python train.py --num_key_value_heads=3 --norm_eps=1e-05 --qk_norm=true --init_std_o=0.0 --optimizer="muon_variant" --final_lr_fraction=0.0
Each number is 500 + 50 x the weight over the matrix's rms, rounded and kept within 0 to 999. Layers, rows and columns count from 0. Numbers have three digits each.

# up: layer 4 MLP up, 2048x768, rms 0.0651, rows 981-1002, columns 672-767
# down: layer 4 MLP down (transposed), 2048x768, rms 0.0626, rows 981-1001, columns 672-767
# gate: layer 4 MLP gate, 2048x768, rms 0.0638, rows 982-1002, columns 672-767
up981:425526479440577503509523518515534516467570436468435366473509399497494483551476468440566581474456439434447518517533518491479525358535491490380494524551518530505507529468607518523508515522491501395491467527518547495438466531475604495513538398500459480530565406404488524602517517398527470555
down981:457489505410557529444480457451496538556465550567414597633508445537484541496588529515545517414398439479496473551493528428634394513488451482456493485476492504442461581483450541491460465515507400472477465601634497471440473510426564534480439414532547505526597541492461508568488491433527458554
gate982:513505485508509513512478460521596495533479555498607539514504532543451386406566417520496509530481529520483528394480463521479459555496423468469484449539429529463426387599526566495514450446495404493484438563513422423534530505497547517462388473396427508522503547502475501514420547519460462475
up982:516517546505365455507551471463483522514485461600479509472469632591447485586447514573529517466504604479585610539492547485580506458578532548510575471483558450496571529547455455508462484476522572570489473544455476423477480591449509493454503553512509538474435518579473568383600536483517570506
down982:485489388453473433487542497509489411586514461503549452425521599517483417465467472526517484467615508496377524509504459490505513451562592466459537449464418474571489551496424581490516492454533580404530425558501532435531548469571417497454587408432542545492455452469499571502469559466487473365
gate983:592557602560535517482522468592509530522521509529580555586552518508536489524502436508617518554522544551495505477453444467440459524517493414518520510515551471526437534543482514487431467492521461488456443419516439518484586396506549542464519585537517400452501523485426505514502483464545491397
up983:482446463512510592538378461480474489515481583500437443483492471504458562534515549465466431468510505405481539460530520483507534525452503559392488457452467528537495527453484521513593539476507609478525462535438538521500480487502519503507418503525439515518514464483480554499514475474496468572
down983:480474572478549472597398531589632532455554543475550437533443535503483427556528554458501485424586529517482481478461458497492431514551513582504458543567443514408446397542480552457485429365444512550514402506481452455484579472505417532549522488453584470473577553585487543531522449511497536499
gate984:435490410555486439569481492505638485564554467570527427500507512550500476499599518491507499539495374515448583529530512450480482515461490354489560541467460473475406525503472476412515553499537453447471511547475467536447478416450457484527469513501539403541509467449465609587492401419528504550
up984:515524446478438505416471472616477520418478503448531404529497479436625448469496546474535522490490504505567491493494539598543507420466499513504505482625499580468484472469602496458482529480490529559456492474504386493543485637541541461532467587487487555508521461502386492450538591494610463564
down984:508507490449411397405465439517535454453484445531490592472423551458628607449480605387513475521450516523549539509512392520512550496555495463476531304523518559462503535564487456522396548534506441488505547505457475519550500541591555499506535497413517523507558441494460525516489520543575540528
gate985:477513470482557532443512385498565527492527539475538515546508498492502436536524406507419510531468474587509500487458453523454468504496510460575489489401437572411482544441536491464501519344514539485542474396525468487519609583494618525573464519468491471530582405482473426498395495521480477416
up985:387458467450446502464492584483550511551429414474334514495522531574439561487439511507562549500490500483470435494417710541541500513437526500581522504505574561583364444583436592488438469563459551589475393486463534536480421521529467494520450475471462548502457504493468499452563486489598577548
down985:583422503372491494491479474536586596395455414451502600432442514493482479484502577551468507501568460536483497487598395447517433360506566481475580560481467466584496506443422461494465522406528461423505469536458426524503481549492512518529525416383472516422499545419571514577572573543550474527
gate986:470577548545609558455501423525560471542466552412476446478503533492549574536472533516436490587553586481503535496409487446506471534566516505580452580462525500571516501448495546482468515544530429575429475522490485531463467451480487461448591482431543461411549505442418421521503559499550590502
up986:480521451443613524443503401495456528511453504545536514513487474487541541532539467481453441467516573522476547419482485569559550523527521543550575575530502472512468539492548513489431562433538481494546549424475497568509538459522553580486535533505561456468457529523410508609493548488471508454
down986:575542459473496490472454477548477559547404528489406548556539503522465559436448494447534499587471533494526510437529521592493492496523557528508508507488517601372536589500560460456451614486550519449610508457480474506528552472497493496455414526519512595494513454499428575506476558488484555556
gate987:630520450541318508517464519466534472455570505450537439530499447534430511500485516451515532504479486486505493589458444499458451503468533523461522582597464482548482506543544489459554470499394424549481446440610551586432516450563508575497496535524468579489544378606479552475514454491578535490
up987:483535501483441529529578502595391413497401484484552446444503510534550508615321443523573547431515593601524508537519535502497540452394592533534479532535565482622530502403502539526499489484455507380520549439492550523536480420488474636488508502493524533523504486604460466491445541544538489479
down987:574429575468505489537524412515515464530526469509545441548454542546466608518643492524478398503468530484473521554521515591485575536446436473477511547396517430451595560488456504521520531430406513506533526549573442477400638410572471448440497479345486407408464385436522436593586461507453453481
gate988:548502553512581498485475454611485504549505575496509533389493551569518669459570495410471556527457507393410524589466507466469469487550507549499461502498501463534571498575387521572412528492506455552564466474566508384491487482394489635418419450596454526514646444527468424523473470468449392553
up988:493502546544611506479409539515527511575566495528446445508560532475501573448451506485585481514553546502529534505589504500468449431543547496542454464467465492517580548518352532636504469530466416531491385454583578498520632515507533670417478370553407488496628456494526428548512530500449454577
down988:472485560391466479506464555486431456562511547480530447490480513457440448439471469523495506521439415569543522478432578559652461579482463442467500510479517523470399508475419537595461547565495542554554549527529391487524470448452354480514536533494453614574545536490465521472585410543422533467
gate989:531492441448481571433566519523399498480554501461468490529551544595535512522497510453518498513529481491546511533491551452595510590496474552509593485537515480485461505511504436456473501495529494484529501593537489476556506489523477569498462594442456487523501515503460500438517480441444476472
up989:549513508510597533508564434557377495515471549527491546520542491558503483462537515456470481493500539476532515597440509489572485594557456554519491465513501551500511573526548489470452411494499482488571489586544526401490483527453436524503422545534542488558503535453519555556539456481466456482
down989:513524441570493447466483499531581464476447592464502464421491528517519462481423479486584433496487517495547415545460516450498521465547559482413503486451546454462480497414438447490494544505453429448456511548421490456410528466468490462494494454532453536532459487529487474460377479498545535454
gate990:471455564532518420533409486461476423540480453589504490511475411515475510450483496464556438534503469486474582453558508522556501457482464507475605415464437478501524455505523489487482502511542543552478509476508528551484476537651433522521471478495534510466539557469424477437498472625567507525
up990:494427572527521448564469503436444463517450432509477499524502484513467528446435509428521425548519491493559593473531506520584534482459470513473600479423385508507576482503544430460483500515557511594481523489516480570439503514572444536533469467494511524425564533473430490463475461612556502466
down990:629447512532481524539534514490578450567407464535501423499454447464448505534483495530562593454526417470546533467577446525504529580505557594512459544520564547510470425487400522493487552498494547502510487586328422408634430509520479493561521549531513415461507428512491552527541509442535482460
gate991:499529478557543468556493415580505577483479493531557535511500514511581580505507585452442578402473518493551469605480449508538495599537446516511378503480474628479539489472555487521505401458478450613553485531548425527424467445369494466538533480504472396495402461472411493603475484478604567572
up991:358446549510429569446519468525493416520386361440501470609468418491456509476546524508533587484435489518530539454480424503553569533549538501496510455497390557502511484370503529523455540431512489513509467457493527507531617559437543401452372393531424490511477500488539489508508569452492446528
down991:499528499493485495525515460488591480514445421517485486544381489459464492458492491418435463511453338543483508490513443507524522499588496536493605517510474496411507502493487468557562483447351504518476529432554539485527531539519558531434416503504449571524490506465497491424456512515462467577
gate992:520456518496532459550495511468497460462572518493522494493553511597524478530464533423451485583554545487477495537396543561482411489470437567509506625573445468496431534474601544469663461570417519489509505426471510502469470544475512473489482500443530474536555423475515495495515437561437420498
up992:493547474536491522436511530449464518443435527566538492449574433587552480515513505385486500545469524556509419481481536566496439465541462490560442398575426511441469463494477496486464425478592564537459476479509603565554615479510509439455541482511436507509574433466544574448508526521508521418
down992:432490443486428533473500483577382590543499477464540426428559490511475485569458529525554391546515573429407523602490606556563553471498503487549523520395465523494541521536512505538475510442526567508449496401466493510512515532566417625416520472545559552450466502502465572484576496539461504534
gate993:572460436559544512495582522434510466419448478465570479440472524526512555474614569535556444457355462483530493483447481491546475563501485587532466521502507481484530461480526511510513467532473580494467463420614495540521494467530478464503445504494486545518443437487531468584537543467548474525
up993:477525552425446427513443460529459576557544536412549445445474377518605502518518503525493553467479506478456474581561500449439480474430493412596453501451490453559466462519499498498561494425465393490562531512446535534532453508451538580519430431477424431555605571585543501482474535552530482494
down993:541521573460534466458533486420493539494368550502546474579530595399543529503441479538556508543466434554497494510503469478480536533481509480441557491447469534438423550411505517483521427554528491571536450491525464498526573378440472498577520498580476553484532455464439537441514514513567493548
gate994:553442541422453546441503467453593495458522532479560498419595499541551540477530579504595518467494496485516503538469436419528494542425588432509518465468455483537462437529495454489496439549449466475507509486422429512546477532480499419552460448487460471503506515504463464440448547500426513559
up994:552467456451483492553450529458566447509552550486455491512568434557470474445604499532470467528541498546524477553564471433536560501505466511359485509415521504562494437479577568489467496529462603507487548533587509508479480522518451479532553481461489520510534477482529469421476503499505446526
down994:437511455476493466378553522545525445558503458500469490553488496433516481477530533472540428532447542531471559553453547465460544559476440511503525468497434534460582495542521549509539498513556431520547537553518449417488476521437397427532532560512455519483497496382545441505434460413462471488
gate995:513531431464521539562454514536601501490497542564490472441492522438478460490450464498497466463428523549478520487605548500447526597506630540487453637492554541541459634547479555470345515465437517474525418546633543527565622531454477450487479426563495472595416505546526371544454540388600465523
up995:479437427450485461467559439436426459475522438547494466512497488453472508471448455520518493487514504529529452532587538512565514560543517513549554512461432498506590487536474500524471465476578444488492603443458513442472560468417448496476518417487523456448475533624501546434507577478563539551
down995:559585591613518520442475513462437482513500461508547502486519555436481519579592539519506520574513464544496553468515463577482498491546502504539472524517377555499542494498505605483474479526520486472521542426456515412442468529483493439484485480423462405560520579547523478458559582585489486511
gate996:448445456531587575581445486424498554559518495497431506492513586491464493521533540471495485416540497446496554580398497509575554490488586489567496567527595537511453505496510488570514513513468469470471539484520482580552386590436532515536604494478529511543500492503566467541498440537457561518
up996:453532497370456477364445532526486533477510562513490550476482391548549484531510475477501516679571425504424514539513508481382546487502435499491495446517483597471530469492445525454457596498522575558471461573466498436398597464534411489503486524468459511450478455505444530482532586498508446490
down996:494590484531602503485465551460550471574580540484494472543416560479454505505556408543464423456476527394558559546497502472475500508453461443562528456498455516497471493511461419548528473562477510468457602504479568444498489449452456517496536499491480484501489494492478557556443517449565600502
gate997:477530442516520452504500450326502572499497550500443558539462426575458469503539518540546478474427558544585489425413520578467446431549566423518478541401544486558536446516519386550515509508495509557521485559444423479536493495531587473476503422528559536570527482488479484466469536446515543517
up997:491498464546489503503462472435539518495541535485590473464543484503471511512542567428483593489481535413514521476537491467542532478491443535512558569469469512474557558474604588542509483473595448562466401525481455453482540578548531514437458485407545489510541599441541437622452595494449508543
down997:411401516426388484543515469587587554441508527582477532506480467475477455528478497491543479471459488467491459486574520498452528565522506510537441576449546458529476471507574495476527538522433512518517506476447562543475467504511431480483484544420507438447462526557468451409522508517439472568
gate998:456497454508439536509551466455446510553497437456526476476548492612472551452561493511473509472436535522564499510461550531529449479432504544491476472470464528453559521439463511521476435442472609463441492406548498426594475485508440491543517456448410516515511597450495539412531452484504540475
up998:567605540528374452534435517524477506467477489460412538471522462613571489530475510506477586456494467578452487469528438532439537534507636488428459625482509467443412479511596486485547557440508441491436480501490544528506530491483494552493480565600471482508562482501441469513474421487446601432
down998:504506394486506531511474482460453483502441490365476490545438528319544520499503574485535522621498574453538537526506457505520490454508477539559495445480473453554495514466491501512529545523556435544510495537480552468417478456506533472544463525495457508494507439559572572441531495569523565496
gate999:604436515638612505524431425408507621473543381580493495427468578536525444504544464486515581625494515479423507494474427508494436427508454429574513503597536538446493501510496523381466471472459515475522496452462473552528414469424529491569500544440566506476468484455540544602602492461476470514
up999:452439448515494532525429560496491450536521532464497470483494431535462570514545421480470470555478523559483495454286431540491493498557536403533463548674425482582479488477436386488528528565499395526599535435515492489364520523371536558491512471592537512535506552514533405548576559382519490537
down999:485605499539558511487408469524563612558539290423532530464381438556473481450486467418519489590542520560508383558453504501502466449512508535520491488498499473493482519460548574482446514521572506536484554520520464583568439492466457383505482582443433576467417450457485495486474499464562451468
gate1000:513381469414481547462485515412480448485528396521465569561515470476375488518542522539435560494446477529468521482500502431465494561468473566496491503436466414505525507582487463448589580509478473469391505502538448513445508544465503486409443486455586567548530476570480408514517501460408530493
up1000:420475553518560466565616485467577564594577481465461427466445494632393480482501564406513556419509488460514459417542501483448487573534513540516544494521440509486461464494514554489474572423554570457492599475489465461520512536519488547584414518509606506500545538566466504441496521536499566510
down1000:539486378531559518427493494448508598500481450538507477450505471558404448495488470427506513440518469548526547369498545452472468524674497536435487491490522547548482449486519456512445599376543551469620491459498505514514538486412472425481525513443475475583487518566399467427507442509501500540
gate1001:437540528481487472465461524529574515484479480452435545528554571461495523462497470492480612499474505526554472450460492519475488485491467547468576521502436530545510440437482546510455454484471397432489514621505496595486465455498526456450479466497417410486553550421527475554543479494474411463
up1001:574464508510520480454503406454442449531562517465511474439436444553548471486580563541525374538469492476445500523498422544513515516510550433524430460488531489405530384513488462376522485461497574577454445573520462425474500511467412532436550524548465512542541525538521490567470572478471558513
down1001:558537397484527460515470522512531526502485412624413554469452489388487492529535464482418456466539526471484537534479506533508511502481450482476496496499400479520537592484483520552532509499461417521583620579525556489504450563479478550516474525511411471490499531468515543483496461513465476497
gate1002:454525590433538462445561473508478516590509492465557475509435492484463500585557448511560534535524512453413527557478541470497531414397577538527598465523634440499505467515467456552469558467482532567442456472533476657546423577517531572479470485560472499594457451575496385526452499594387553502
up1002:592497506432489475449482551572550515490518515472455514538555447479394510512481487491556528429510555553313539514500549424442521511408510487569607529417611559462513466480469500480475614521424547509527479489559481578518433542397478547593536520490563582495524452518476440474547551506447470505